config.yaml
n_layer: 12
d_model: 320
n_head: 5
n_kv_head: 5
head_dim: 64
d_mlp: 640
vocab_size: 2966
activation: "gelu"
norm: "layernorm"
norm_place: "pre"
norm_eps: 1e-05
positions: "learned"
qk_norm: false
attn_scale: 0.125
bias: "none"
tie_embeddings: true
parallel_block: true
init: "normal"
init_std_qkv: 0.034
init_std_o: 0.00694
init_std_up: 0.034
init_std_down: 0.00491
optimizer: "adam_variant"
lr: 0.00123
lr_mult_o: 1.37
lr_mult_up: 1.43
beta1: 0.9
beta2: 0.98
lr_head: 0.00501
warmup_steps: 485
schedule: "wsd"
decay_fraction: 0.565
decay_shape: "sqrt"
final_lr_fraction: 0.02
batch_tokens: [65536, 131072, 196608]
seq_len: 384
doc_mask: true
train_tokens: 515600000
steps: 4027
dataset: "wikipedia_en"
Each number is 128 + 32 x the weight over its row's rms, rounded and kept within 0 to 255. Layers, rows and columns count from 0. Numbers have three digits each. The size before them is the row's rms in percent of the matrix's.

# q: layer 2 attention query, 320x320, rms 0.043, rows 186-203, columns 160-239
# k: layer 2 attention key, 320x320, rms 0.0395, rows 186-202, columns 160-239
# v: layer 2 attention value, 320x320, rms 0.036, rows 128-191, columns 160-239
# o: layer 2 attention output (transposed), 320x320, rms 0.0418, rows 128-191, columns 160-239
q186 087:128116118170130149103162108171091117115119136095136169208139052174119150143141194138126176151103143141149137091088091167154143237095125089106075157117154095152166126109207149114160144129120087106120177147101109120115083108124173145106149094
k186 093:099165144105238099169033172111115158116123098130089164082157139066167095090113092120146176130111130093126105160190129130092127099137127143164075132120120136142099094130148130107155151121130114139152133112114113121075109165137094103109157144
q187 087:119185086164124147160154116114121111144115151140106117141152091167119134093150159144155098089127089192104121121159153116129149089118118091132055147111123075109158127039105101099104166140123129109109142113104168164137132126159173175128052142
k187 093:178130093019093123076120151139111158114141127116118134149104114079093147111112084109089166070129167085142120129120101161136174139104109147110190134146132119131167145169133172132140116143131126117178116146142150156051188171137115150132128135
q188 089:161175078135114178160116102129085119078133170137110125133154158158155143124124145130105077124117104106096166153100127115086167127109143133103113145095189149084106103127164160088168105105095147155142143078096108187104175186128120104061115101
k188 094:113118175095217089104078175164110187141084086131176128133134154100093140131100152122165185131078134151147123149166080146150153165147141118144082114144075121155143123147149106158104126124119107104132103151172101085060094115137097129129172135
q189 100:144096191176166111137133149168110126111186087130134113073089135062121156150057089102176106158108117121122144124142173086104060092136143133184164159106116108175142121105141110139104174108116099108107081172132145113194175107139148071083136143
k189 101:141111064123000145097194133097082082127116161145139101157161103154129106090164118095134128089148104144151173129133148154078151126173126129079125130091117139133109158109088141157121147152167115095125116105122131156158125162154146109152115109
q190 084:141083159160151115155140097120090104082199154079123135122135111123114140163067137094105171147123146094054102131175096128152087141139121134155164063146119155084155116140144135163096181104088134139084125138175085157097162090159130160088162115
k190 089:075102097141162137122161173137121144108074118166112115181194207108127091139147121149150144091151097192141155115095178129138171155134195174134101133067163134128130140147103104112171081112152138119108123121137162161244103138093147116110108132
q191 100:170165080121027178172144114054120117124138123068123128147128081118118171132142077113095093124112126141151126158118096143110142152081162114087131091125148082073104092115111207186096107144056111112079192131103067131131140155176170150134095122
k191 095:141152115108008093148129150138106135122125100154135155166116095141152085103094130097159179098108105142122101114161115166153178139143155159120131148165132098139134142141082139114173101111159124138159150139102162127000111118098120142102132129
v128 105:157099107089108142142108146086131104142163104111168127099139144110088155116107107111130113125098188077111117095117124184139157142118150089081130148132100101099113138189122091133171112126070139158093094103095118128166140087147110088092135146
o128 104:117162172148157085110154115110149148158114128145132188083171095124150153124150121142133155111173147195107207136123116144129083093084140116171112159122140153107137110125107115098137114157179112103135156103145130097105108075148106163135115111
v129 113:173115149102130029092133122093164165142106199139147118171096123142123114106095079110173151120157164117116177148087116112155097132155138146151117089108136101163161127174166200091150136091147155138114142103220163115129098102113123183127077140
o129 113:108093123143133188129129163166131102111140126125126126094145073186069139111137134129096154172150113136118081119124122079128192105164111109117135140127138092128102168163101154142113157106088103107046135165092102193078186124125099084157103105
v130 133:092130140146140160126105151093127092148159140094105155161108137120074104117118170117148167097058116093135121118093150188169091183068126126125150092142120140142130108139126078128103117116029143107147100174149170077129129057109150101119117134
o130 134:133123148078112176137169113120081165099183113112159151106135124154087204027136129069127119142193148175142119052123153112116157067091129063123170130077133059097135122103139168123130134140172157081109103136055146156110090159158138098086150131
v131 129:087124174163162130136137199101080111124127146144093144128132098119178181132099161081151118109142121121167123138099126163113074146151071162102172138134123134178158122098114133102127154060116163108103151091113120112114142114122164120142129181
o131 128:141192132030132154158155083130108137125064092134132130159089173155064154120092138186125102116162122093104112120130120161106188116086144119156151111097169155113116015131130136115133122130177191108110130130126091145156113160105136128093102089
v132 130:155165148132126126108153096154125094159114064167091096057146126110150135181146128097119143131140100131136130080154089130144135055048133111092132106161130077148155109149112126141120141209179145091155119138209077133170148158131104197141190151
o132 131:132146168123143117134163155127154130116126112118086085176091117165198103126110148170134118110122119067127142113124113164086123219105096115105142183154122149108113115133178124160180159095132121131129153199083128095149143132165153100083138114
v133 129:106127106067151129143126106168125134121121147112174122149099144126126107159141223111120188189123124133157131085126166131108113144149095124133125123077090126124113037137101082147147171129101150138161127208162013107111116125148112156185135081
o133 123:103200115079183140166134107088161141181134094106085158090173074128201152159106097176146092067044153111160128124077132159160145111076063102109118100164126148161089095119146137141116080140124157104144142140146140159097094167127136108121104193
v134 125:116112141133122066081153120098160111111112061138181111072132102146149186199154125073130141167131095113149168091110154149145140188096206089144151093104041132124098170067114110123181108123136120189197106129111109102154133168119158166117153039
o134 131:061149149152133148160123181130132097116066124177101135140146093134092067191073047206121077072067181119088086114131161166156105085152108169105134115139170184094112128171127114133124058136139154180169149097201137125128087094171114160151099194
v135 138:105104143103151115151119181141069122147126132115126155171150123089172094099146137090139118175153148121128115141145153079123179141127091158100138131162098118202103110101152083135118093139054078107153111042080129121129108082146159174123125090
o135 124:126156088094151122092099101101131139205109088153172079136179146130143129123135134147154054140124150116137124141138126117154136101110188129163109108123128200159143095147086170079103118154126148140107110117193149093092145158167122100108112160
v136 122:166114108082108147135087127182077152123085147117071106085199136121108163147141157212127127135130070125112121101171110156106091141085052136128177126124089105185160114160101125102169150174178074076095109129149143170115161106123171124086152131
o136 116:129165126185152112133155078130157099201161128149180159187095099141217067182103144170135129105172117158162195134113058153172091123102108115134140131141134186107163116105134150095140180094149135165128154093092096090147092141153163124069083129
v137 124:160143098146121084145096151173061129132131100097149132151068128110132159107140147153135112092174113213195136127202101126099129056143158154132159145133112081143095149087149160179085114181117138138111138036063121085121217164106126190156067095
o137 126:163146097107125144128133054138150128137130096115131172179184114138175117135139115117114120121105119107128122216079112143151077156145116161123090091147157136123086063124132098096155157151129120143176123138220055121111139143147133087125090150
v138 125:174143099130136163148117147114085118156107067133158122119109125137132142080147119159129151116154081104122135068178132142100189159131129215134045094152086138191092127140145118167089108179128160106098111158072148100164145114156121098157125088
o138 118:142168130117125127134074089131144125177181179137132103144199086131169169111129104106151067110091131095147113127122114126147076129140145115109119103092118098143091118133101112129148160075090098130086144132166172122104111174170162178131176169
v139 116:097154108137163104130165103232118115138098101091125148079145116122140082181180178106111134151159074137090164130129182141123119199121114061094176116164149129138096132093082143123096159122127142124106115221162137153117107180091153194140146129
o139 120:108129131120135122144127120095117129178133142176143096114097130131141093118098084169143078126121118137146125134125135134142111077140137167120120107172149175086167145137139086133102111162132147166154113108142111131121106153233121115075123117
v140 115:145080123113118101120130162087143128171081095116159140114105132136163152076169083142068131118112195179096184159184112063122101094167126117160130136128069155106136111131196092168099103200188146133125078077146115136090115180056184122117147098
o140 125:164076106164133160131094147109169118141156126146127138172136094118127041147142126159124141071103150090212124192116095143140136128108147160160107118138101111167119181162080132135166103145125132115107120142136168168121143141193114108168132159
v141 126:149106106157122123099130104157090137069076115130169122102050173146101130061148158190100130162158057175165052100128092134095106123138134195182102119105106115153125127169158147135107140177138181176124096203139185130132097185140157125115107179
o141 129:117152118153136160196073080052171141134128181092129142144143096110195138148091144109171104058051145110135102102089102116169120148136067107100138113142143057107026149145160063161133130097135069137152118143137126131144109188125133164154109149
v142 124:083118068190134132147119107081124108180155181123148163189125163157097120126056153179098150181150061137198131135124123114113161098153079127093102127095094161166086123156149109153057165160133174133112124185029105137108115096094151042184133153
o142 124:141145138102120186166085079113113161112134107091153142139158133056158157092110125082150146078064143089176092111162115100170129093100161107144158087163161104169108085087103144129145106148157114104124109073161178122131088197064143154120194094
v143 131:098099176206156178149151071099138156144127029111136135097131140142166129159132118115093147132170099097107129069079141100168232128133173125171128156175137113091133131143158065116164123112092156150122105107090082126113165166109168206108148095
o143 132:076166144074153174110107172121138119201100141147129074121152135148175049129082076179145109106074150117062121092165131180127117117100135163122112119152106178157117077128107147151117044138158106134184146142218239062132138126135109130167162126
v144 117:163101122123107083123138134153194128104112137170087108103113129114092202116126140132133151172106160112085120102101100150118065169150042121141191167122100123114159059080131132096117171111166130184119112162122230133151151209095178149215140142
o144 110:130172113119128126179141119139124131132128198145155167154083162097114113164118138206083177119197143200131131131137105149150153108140124132090103105114187137119167125147168123148107137123144127146127170124132077177165105125100056178096057122
v145 112:093132117113126150164088110065187122140166063205136121095109129101020146159096187164161163142137075085105127103135141158119198118087165085135125161133079072144109116131140064193123144151119166094128173226115185149139128213073128133169102168
o145 105:125147195125150094116132119179119145143146173092128222148135098097227147104111121152094158129149131152108131103128108099177091162158126086080134130129164176119129114105142163131164121154137141099127171111128123134122086091104103255107139115
v146 133:111119132140119099139120089209088105177124147136073166094149117131142191118149153143121131110164115105122149134105133159118121095065126103074186130076145107107070150111081121195117099135171120169127204113077080150143226156077122107089113162
o146 132:160145154136089139140135110063123164099130108154173204185102130096125080152077094190123146134096106136116139191109135135131119157166147183146091109147195203139174103113112104099172142150178139180114102071142124118202035078143163129117146086
v147 125:108115126142129191122112208114109145126156122083134206166120124086101084066137141114158143158096118158126185093137101172111188162094050149137157179129146120095118091155133148143085096067087108059135066170110168144117123128120111143154114098
o147 121:140126116090117124083150108112084125134145116130179119066179109144129203132114161137133114138149126160095170080160151120093156074108125044119142138109144180153166112124085182091068118143126187126105144079129113127093133122157154090126104140
v148 129:134165128144153123146133135060182132156140114149196126108137100140119148102104146131128145081063134109071126149145112102122096116128128073180145142140104131041133117108107100171108209168157154163073143146165160123098209169103136070153092063
o148 127:138119139094097175129131172202120092153177182107128139075140123132102144117170079141070139132159090124121065109135139102146169085192157125127114117108142051120153091176064112155115097067095169085131115137114178147122084129141104201130169118
v149 119:155137149109094148122165135174182141105115128153126076098172126094147124187136096139107096088142153152179137181129085129127148125117183100128158160142156095141151150117140089080171124085165095166181223099127120154107167129175107143087129150
o149 120:093141112114126103135103196157143094109077113175066129113133156139108091141102078162162141184102094105113129109158103142130124127184122138102150142177114132090128121143174125141066139097097107205159141154167089120132122057120106144149116102
v150 121:162100146116163155085102108154140109113094136119140129092122159091048114161150103153144133110147098111156141129111106152104186161078113119150141175097198123182227086166156141154125129102129135106054129210131139089103125102160180150208110131
o150 121:106160129133158134108120137126162114167176155102151137099158096166144069092121117130149133085147146193144121084193084133161076120135123111152142154174150117060142158086150135132105126181120099162157134093114145116106117088176099180103165159
v151 127:096136134122129151106121136152160122177113174131107157168154121084143107149130124124094113119187108185127180107112201140110144127145162119115150168175144116108118124149129124114122105149142143099104059155043092189104153160130095152109124156
o151 128:141082089085126144107127139131119125171138132119182119113116139120169163110099156129155181138135096125113120124136103123150143119101141117109127128194106238162162143136121145106097158120088125164105143123178085076135148125118127100148103112
v152 123:129145110120150125144162094154071132160103063125144147113153109158099080153162188099152138094084144103057171151130153099137125138131088087152145131093108123093149108111094115119124085026098088077139157157076098045089117160121120125126133114
o152 124:124115176106096107113109141150134140155165110181133115160113086120068126074130054115134110125159159118170051126132151144115120072152140121120104133156135157169161135117129167123122110179178179115116114091120177163127122076149169074125105145
v153 128:119113108128141120160127104104148119119166103120100172094130124131108189144120114129110104157109121114095139120150146157169132186082141057113124107094163162164105153109107078191143128137099154156153078141151169087113202150067099075121155103
o153 126:114164162147127148124156092140074137106159135120169199120185123109145108108117109150091144125134143147087158128110135089144120089132099105142127101097122061093123075134098152072144113147192158124139107088091126132163026096159166189093189152
v154 142:102119132127144131142150084042147171100134145088161116160141153119093074118094127163141141163143176114122119074096146101116209115104155111145190178214179143071090154125135118123120099112101103138112037000067149114132163073158118142113118115
o154 140:113121105136140121069161182187094107169145152089179106074202129163143109153139109118106200136178125154039162079149128143115092091121152149133108156092107157129203099120084121104103119113080169101165125137159152048104170104077068118164132140
v155 119:156085122136122170172124050153161124116103148110142103087096178116061134165132098144084104149108078130144102076135121146107145160124128152150123175158126088198110129169164164089145092198162135128093112103065108115139098073227146149082135162
o155 120:109145118161133107160099139117201135169165130146130107166154083078200175120086102112157181090169168098135111073139083131148128088141115121087167130137142143166150180100107161142126178075101073135084164133129201118118175114053139099133082093
v156 117:089168118168104171166128179188067088151136194071112140113160135118154094122098096111175094132180090139057121108182163144112071097066126106141109090136161118129060171210104133126091137121084105131114093111131085148137129155109177125096104130
o156 119:169127183110162071107131064048142177121118095123160150125103141110186104144171178133178080161146098159149177211117120132130112190113147162189103131131122206128096123133136097084183136201178161147124150087144115097118122149163118089134154121
v157 127:125102084097150116136120103133153123144088149104118105086098136088086069173159173116123156150120117193194111111137096135084151073151128097111153135137205179152137116121129161159146125184189129186106128070174172172140150071178114123086121173
o157 125:092147038217122115162130132103110147110156154064150148098199133123183123134114082152114129118111097118142167112112109098147099167166117165156113146123133084069151161119159109119095119060067091179140092137118118102183110087101075164132169127
v158 132:144145122125138140121140150148035126150121111106131142072234119109111113155138197155182150112080105119045129142109162154155121120081145071118146133116154132089148063104115175112125206074152100068143087237190130124126156183111127098147121066
o158 125:145086201151130123067163142178140106181163139143192136098067139161134053157161121136137133174158090135136148097147151134132117138111158090126132162143108143092147111093136106142146102148115140133165126102087149100122090116199134134096175142
v159 127:133166120097099070155157097180118106170154131169173110187198112154132164157137108200123121136138144127142173141094130136140139159165096068116158095104082119057151140147118119127185184145167143125117124133117073153163136102104127086160141086
o159 127:113161117160143121147165163144176129184107147153078122108091097110119122162121084152129101069116136105093128153127137147121160111103154167104102155196149203222141131114090113171154112145116118084115150106135152102084127176158111115109083122
v160 119:116151086070136148165080253164064142107156177108101105109164140158154132132117137106142123132140153114152097186100131113154102171092069109127104064132100161160112051188095143110135103099052086126113106176145090164130127038139160122104149111
o160 117:173105130132157122116161081119137164160083067125134115093112191159098070141189159116170083164150089169158162193128113094147141134073153128173103082121113133126092102103128110099129106185138169131154107088118118112116156203156114079088145147
v161 121:115135104139134127113122140089138153123167119191129104098158080124140152167138152157107130156085128057147131106116127130128152167089139078144169202107160113106115128085109106128136193127105131101128118163068126127138076211136103080180097120
o161 108:109151156086146128145158133159142140162121159138126148144106164078180115158142142154110168117136156115084153113118139163121109137093129125099152104140109134124083077129164124153171076143135164108196166150162133113130125124060134149102086109
v162 124:171148177127092130116139168126092077160151136123176121122107106136164125221127160108084125133099110100109177135128121083132115104128151086173147097140122133071134104105150149161168177110137104095112132167191144105117187161059115138171114139
o162 117:109104143102129146112129196180145061136164151129088108076155133186043082148157143163097141128102096136087111149162168147111146182181129113127090134145116084100132162180130093177085139098077155137198118169105113143080134126211114124092159137
v163 125:142140124108132097106151127076145097136180113144087160104069107188240166134135076081117121150136125099169175127126134134148153165101180162066109093086170123104150188071172120177141140128136127148176162111202116104134147186102127115130113106
o163 115:094176136118086177135104113125097108090108118160092101121161144121055098091152105197107052122068137107099100176135164083102122126140134174168152114129137101067094096145111064114160105138145116168118099147126130180142075096240164162108181089
v164 109:121135121162128105083109133141103122184162155163130171173101151127145128139119122100076140122131197130031125141145132064111131119119152129176161054070097129098149125151091191180167091079086068151172086104080087105108093151147085121147126082
o164 109:110060140152146180087122126115144142113148084131134137094122099154072112124150098109161120166090134123122116182097155116114133134111112085146091071134119124171095123123116120111139160126124115090138086119138130159102181097153149015155136189
v165 125:140159123155137111143139106037096145109144125097148084137134128091097141173148170206126137098101157104146119122151130121136178099220155156164183158079141163111086119105117117111119158175129152134087151161128125130145123139136103088139074082
o165 118:134146107138115117165132087181149137153156149106108172113167121126167175104147107086078121133122121123072113136092121133131091153151140142111104151107145092130115112113138089162130073077055113103155140145134113158141152119056191191166094153
v166 130:124132108169156101102119187222130087166129195073125134158097118164133132069146112095088153107108126122133119180087162149134077126162075166118156126170158185109106070119104142101100127115129123096097136174117091123101116126115151145148139112
o166 124:164060097072097149180137106075124176119158112122127105117092136121052178109110163115130134133117112144140094123152155133133181107134116134135140096107144126130149169141146109137101122123117139143067105136062126193147133159131120085083103096
v167 119:071136127148172094134133135181117143120138218161067163143146075117141093089157107114127165090176073124112147159111142139145123174116135074103115124121130178087154136059157108158127143078071121118159103164116126136124137124116119094119144087
o167 115:113113108102120152105103161113069105105139098128203126073137160129097114151106146129157118137125152169111136124137163079136157073128131123110116136147125141155119138103110143093075098173132154160127129069200143122111083141187131094154171160
v168 103:080131095141134102152126042197056105072107114168117088091153100090091072154121136164145157107131139072120120138106139120116140115139164091159116126117088103144143151135144155184180129082101099109094147131111110093137119131115129110151178155
o168 101:143146138124135098116141130118163165132134137125116144180085128088140104161123141075157134086142172150113152200139122158161076164151142189133096155162130168111108158076171100139187137232148118150194126119176109113130126105083132140124123121
v169 135:146080150114100148117134035143113135125102109167129144140085124130139082085120064151134153167134135082109193117055141106131189097122158152113129167146177123119114103153186146119113104077134144086109116023095181119137079168207116163074127170
o169 131:092122147146137065090093149131135136118116203115143115143169120110119135090121156147111099108163157128083093111159131098097094157154159161112132184131130205137150179165139103141151128161102106145099143162153150141107172071105061143174115096
v170 119:141099135149148150122153155179082147110166147112118119193155098122114114147134151149160145118090081117069130148121105141095166108121135103151107154124120125076131144100114104109151165111140092075123156134086071105131108127149108108143101131
o170 119:119116128046136126082143166132139100195150126123151092052145152169163163155167128074144096176131089161104110150126131126129118179137154121151100154141072141197134103124116158177069116108054161131168122131172152104094143129101185094152162128
v171 135:131161134143103159132138149153098121105165117176133163083046104100111131169137146072136142127144095137144105118162117179097080091118126139150107174169094098098128115102140090136120147156096135109123107227185151153127100217155105141192136166
o171 133:153125143073100043170131121120123136122135121124058124140116114084126181129104149157116120135152127102162156114180155117127149164104091094077163121120121153105126191171179169143102139119160158127105168143110103213120120124091146164067083103
v172 121:124105129102153097142140063129173157102094195106142121111118124125087086095172130144126108161092123136154108130108119155117116202150095111104171213132122146137117163123166184122145128062182144127065121109096160151128133117187154066191081100
o172 121:090181038153112130121122161126085105148171158104128132081159131116111143173114055131130112100186116124120129127152104100146098037182151178144117146147131151147176149118083099107062097124039116168108116115146127110076110093134077149123124133
v173 120:069156136143126157160150181063124116114173114105120183144108146157155095128110080114122108152140119128139132140151137131102213142103121206149089106107112118141111119149164112128073147079079133176127099171076158083131094154105137103121091101
o173 122:142159167067123116086085080112162137130103154136129132098142129132169169065156141130170064140093142154109095130151130107146127126081140101127118082090158113159062053135111071104163099205177158105114157114182150178070125169105072189182130160
v174 113:112103112152153139140142188123071151145097140107127147065177131106110127085115223114132089083114071178091106111109111110100042149125092111111146141110098088154116077167100099132083111127113139114093079171067111116126164140140152087099127111
o174 110:183117152129161148084123108114177179177140100145210177193055134120145108178147146147162180118135093111182174096123135172164155113086145116152118087128103147155105100114112156113190148144159163114126105126109146048171121149125167105095128113
v175 127:084141154136140114121150024187120154136157159104108184079088146090104123134147131114180146136139101117107143159138174187118174205129095084122110157097193107179119118092118104113161145110151155133100155210151078107165063187155128121219134176
o175 121:077181154109121151096110158148113119164169160120162077097087106110132127087114080136128101129154115109120098075169142063142136057150125140100154132149174133136134125115101149164123135148115108121102114106121185146109112132165117143077191068
v176 131:120105114113154132139062147168112112083122151204108093156163095164192122109107092093136113098161104109210114137158117126146088209134047176109065113135102124130076147064124094152165129096074128111192170038131094174137136129153164088125178136
o176 132:129166113093124129148117090114076138108109078128080136192137170127092137130153116143143076109132137097202110207083112122142144108116136136166133059107087143165128092138099158091145155131153193115099123081134095152142104149114137136109127133
v177 125:113147117094112104111151112155167125094090136113183109096134136150091160135094130115130112107108175193126106173117115100136106076179146122110151157119071082146063118076082067084089129116141110187100153144064127114135145133226187072228104146
o177 120:133158122106135097198100109127142170124125101105090166166126134080122163101129099145109143148103095132158143160110115174152093144130094191119128097111131123140141140138169120112133136141123127174113123160142081157153142119039099152113069166
v178 144:160139166122107096123101213036122134125159101103144114083089134119159123129146101044089120141119200167166137159179125145169077114204172144107134154063128153141162143187126187134143131118095170103133141115234099130094139104081114193066165158
o178 147:122140121151163184108131070115151129100097109134078105119142129176088110082130158132121127104111121126138149152115115134111148121083119084188142135125094050047063109139127104135150108141177117096174118173096071135132146140197156097105133097
v179 130:119093113172106144120124165116096154134133194183075157185161125142181140088146096130044089117151133146156129191079121039158150085133148104115095108171123138116159128143133150091115106245174111133105119081133155138120101103047114142046125111
o179 129:162037088147111149122111147151109180119099082136172095154097203102134070159086191106128197183080146122084137132145140108124167141125181150123112123121085156141124112142148140145107129109124106169146139134178158069157138163094152089164131123
v180 108:175127085122132143112101110170103099172106086123151139053102131137111148075129165138126089118105170096129119120108113208117000174169116132127143149075127105135126139151105163139105111088081161130101136119057123126116154129113163137079150194
o180 102:145139181121137156157135099094193172102108135169130183188095126077130128119117139118163179095171138142211099163083081175166132107110146128159144102147141110129118124094152117126181171167219123125135139120121112113161078126121125109086099066
v181 120:130144148118103147119122117122154155143115143109166108067110146103098165097097180152140125143155111165165132135176153135076113133139172183152165138117144183253146133137102100099047132218168171154089110155123163128106155143067137115096131124
o181 116:114162090155138176158101066156137140140145157074172138138158112105203139109122119128114179094094106102159128101094087121155082115134126142121161111135129068033102090159149093135146135069117114142151110170127125083180087144136152177086153113
v182 121:171165129143109097154101136149175123158140163112178166132070086121133143107107027095086115057133199111081094145163126088129119150150177151173116086129050076122138165141149122161129157158060141175146120144124044125147083132063127131180124170
o182 116:130113166073134162115108163117163121151104103139074096107120116115149114148165137089160126126129140129123111192118130116123153080106139145130116103150128091203099143130077104132126116169140105060136142127172176158046193216187124058164140117
v183 121:073136116199143087103143134176148103176119104122084159108117124117152173107168112138136143095146135133071148122135182120127131154154158119133138088112124101099116127122112180135104109144151132123110069157084123087158097171108096152132123143
o183 122:134076115085101192152107105093127170101157113138155118127107093127112173081103123125148131121098121147125073159083143097129120103156110154110115099126139130128128142106142107121137154153133096138122102116159104175156114154201170086131150120
v184 117:096119088126097122152127078177081153165133211104099162099142145094096128059134116168085132130180069152158083149100140159107114159102141126131196157100159102149141122140120147157144114138110130144093082232067110148150128136160085106187102182
o184 114:117121149116122159137122108100148165193135096128160104123091113060176098148095161121167140133112126131098173112152135113182116115120119147136159116171158186149102161096132133152123124186120078169143123108171139092108129167140137098091122063
v185 132:107163127175141110130120146133090124098165184074092123105123111140193201091154139107135086139161086140144138136099150162150129116158141139104152136117193123141109168124115163100191127139151148175128167107186049183121165121140115102076107164
o185 130:127164140143130135140136084058152119132038073137103115159094174128107075177117141166133045122113107085103142173119135137134140182093145184182153120124172180122080070132098091141150061128167122142124101113141102069168128134117142135090136059
v186 120:145123108153126083132118170128103170110124157155179103138105129111077113096150156133119126073113099137123148087143148156094075128127154140198137144111099081187081089101111183172177139085105097152083159122052101165129172116091136186157126112
o186 123:109127127066126181130194108163123082166177105148147162133171096149181168150126106124109095136216096167135076169105103116211137055158129097144116108130164164102122058124091150124115156162120172125139120099193079120099133138139091110147089128
v187 125:136099105170113120097123051145159137088078120142088098163099107138152092133161144123113125074132153091124109134157118109140113118159128136155203144136073148091160097099105087126090133091134147088171133083091107133128122114121141163150151127
o187 121:111100103086122144156111149111082154113144083136082151196124127098089147117097107122108148108095152123179119173083125168122114090137115148120112100140094149180189153124178166127100112135106138123156116094171084170159120108098170067162089171
v188 112:150146127080133090117132163142130123082113100151184137096124142138156121145086156152147156138100201154131101147144103093100018093186116120117158111141121164142107041152126140149129083124111164136123071113100126111108168168127111168052118062
o188 106:139107112153156102172162115111154138115099162096122221167157147123140126129154101126071169102126124137164104132077124176145128156130109142128094092119135067073118142164172081118137121135184128093169109151127077129157128133092058128156071161
v189 131:124133100092142147116126122143149059124112154128160126083171134170168091105153166130091123157154128155110130117117100091106083180125132090062121106152158171123150057149139107120086156159169120136163090190159110127141162141148149058132132106
o189 133:131065136206134170145111186118157146128138140110133116086098140118123056143149084132165154086084138114188100090138137141135133102097148129142126134171097111110152172107149086140124133119125099133139142126103187117139086149189113144128174157
v190 126:130127121118116139092105189099174095099171153146093144163121131152163192124105071106107074136166117138142155164104114136147151147040184135145118098056133102143153135079135135133146116137068070167198052128161113118115156141105095159112172103
o190 122:138096143138145137117154090097093137105082074143136128137116149122118076151160223177135126149073158153115188185121132125093146191062094095120139110129103187155072127122134151091176105167181137129133172110149087135148137122176143115138128144
v191 130:147156108124132109141133127095116177137045162147121124166142171134157153081130101110073115134160100166084107148129130078155140059094141139128147158136123103085118145108125157144096127216173112138171086160137121154130049137174132111097140127
o191 133:153023135183109077132105159132128131140131070098148074166089127098156092164096143100132180121104156076150167111120129113072147148095115124090117159114118168216157185117139139138118086100107129123078144117095188121151193117081166078133065144
q192 112:118139095133087123108185098156177137117119099060150136111070127149142124096186097092151173129124151161111059129098148154129159176169138209148126086146079141163110099138147151136079155113211141153160201130116084154126156159137189136128126141
k192 104:176142053119000207140130120093112091073137126169156140132126082194116110160122151131110142142127192123155105152113123140106116104120141124114138152153157096098163145161095112136135128149085147135158113141142131145019111109173129114126088109
q193 107:130188188142171061103141122123075136115149142125088123082104170137124086176103165114141075085125124118131137152114119130146126141150107137118100104136159170160139101117166143154144088105091177135045067114145122090181162090143111143127123140
k193 105:118062137136131153109159140126121081146111120119119052131134107119145178127142148122132132108127145170113138116153125090131128105125113091124124116112116118108143134108120127162101143145106118118139166097115135136194151164073132100145119127
q194 104:118076135145118087154090142133153151146129124125066143184161201152108120144109121197120116077127164128102101178129069096173164118151133209179084152104074148138135108093102165116097158127167139165139094130134169135166131120186119055134113124
k194 103:152135165071167130109142138131103073105157142132192081135114129074109177154129134072176109160168136135133161079154175133166133114111114073121159117156189161129139183115105092124151123140058077102097164168127122075229093115141166130090130128
q195 108:151169141179110194145131153110120109129204084129069159108160127150100124112154191118160113152101117177082172124125111115100137087121137102114094136129097111080151065144153127175097151154158078022101089093153119122110202137158138092131103105
k195 107:117163093066082099100093158097136134070114106137130171166129117151122140126054116138146165098150114071131202130135118142166145166132138113136144128123136100145085146115129170128151102108119158203145133113079106143082086148103158111086087168
q196 100:141058156163125168050132154179104106164120174111123170121164160105159154134121168066123220091138112161097133096116184127130154165102124181156127113078088141103164082138166146130148075123128088131111108119143097131134048112150102120132144162
k196 109:101120104158171031165067097096094111205120100093109133209115102119138155139112125140161084176134135127142134137121132147147153133127133143040114163113189119133150079103130157120105165099134169093146214133095115107094131114108158139078125087
q197 111:128146158084165063164105116162116203159115155163056135104111176103091089102106136171140148195113117071200165109163070125169144063155135131111122180111130155124198084134160154139089099154072142117163127098138201116169111164176096069110172219
k197 102:106103164124177122112137138122133097112103127138156102113160123112134159196138125096098118153122124130052190158085126119085110157108154133183129139122132152113087132115132139142156172135152149115090138135161132099255151118104164136143107089
q198 102:148148127062107089105093074094172161105099128204117155163106159127121147167142137067174115153149136160129108110112130101105149135142080158061087164128089112107089157121069159189054113123165148112076180130173128117116156087093100104150140177
k198 109:138120135123174147109159146152133096102176115166149118091150125081145151172074117090114076117115094127140154107116095104151148072120129084174143102110169170096157130082114139130152183184092092161121114138136165137173084143130180139107111071
q199 104:145170128125129146193133135146088146084099117144189112125095105127113147135118105085104062128105140084082107160097091123121091088138146120182094101133164192142161154135172125106105170161128078129082089143066145173109141148188164137123081118
k199 106:143114094090000131123178130118165087086131119139113095131202060149136139129152114165120153127161134144116122132145132153113142138128127153139136157144105101124100159135141177191141094151155152088176133120159119088086101166144117097150151153
q200 098:174126086111106160116157151166147140138079147164165149076148118131141073180153096078140171097066133162116087127069084165061110122113147138115134109121124156096117067146160114129136133062077078172128155062127144134128183091113174150142130140
k200 100:146094147120135081113119106093089118156113072079079164136134076187076136079125119144105149159164123099140142147131162139172152117139096160120182132193116143193136134111120101080102130180181128123149135146126107142037138116123078120107078088
q201 112:167097142121119140052137099109196151178121114167065135132142114144147108114107098098168179106112091156117134089130111105167120108166204153158134142138126107151173058181124174101156106168176143033065119087131124094102160122122118203115123175
k201 113:110131135115255084178088137162085181126133142108106118127139179106122116166077100135122098105121178096077131163085108146134119132081100098112101098098079140124145104096119091144107152086088075190086141107121166121184187109085081110150132125
q202 096:108136120142119146085092177138140125114158209175127129111159095171179173149086189124140133145119089150112161099162166109083147089122108118135116136135120117145092122143133089147137182136107144136068172183126098109134118174090128127121153114
k202 100:126116204076237084139066117147117156182119133095090120139110185094079091121112113139128125080106148119126149185119098106146157179116150157104097094131145122122117097094172088172090102097153126107144098126135171117128105100160136133086123132
q203 115:154144071130107091172158135111181147080145178161148107152103114120102130137190142082091133093174116131189145116111162100092121107165124138170161151109162132147105129107091153095136144156114057097109151155127143093164146113088146143158099131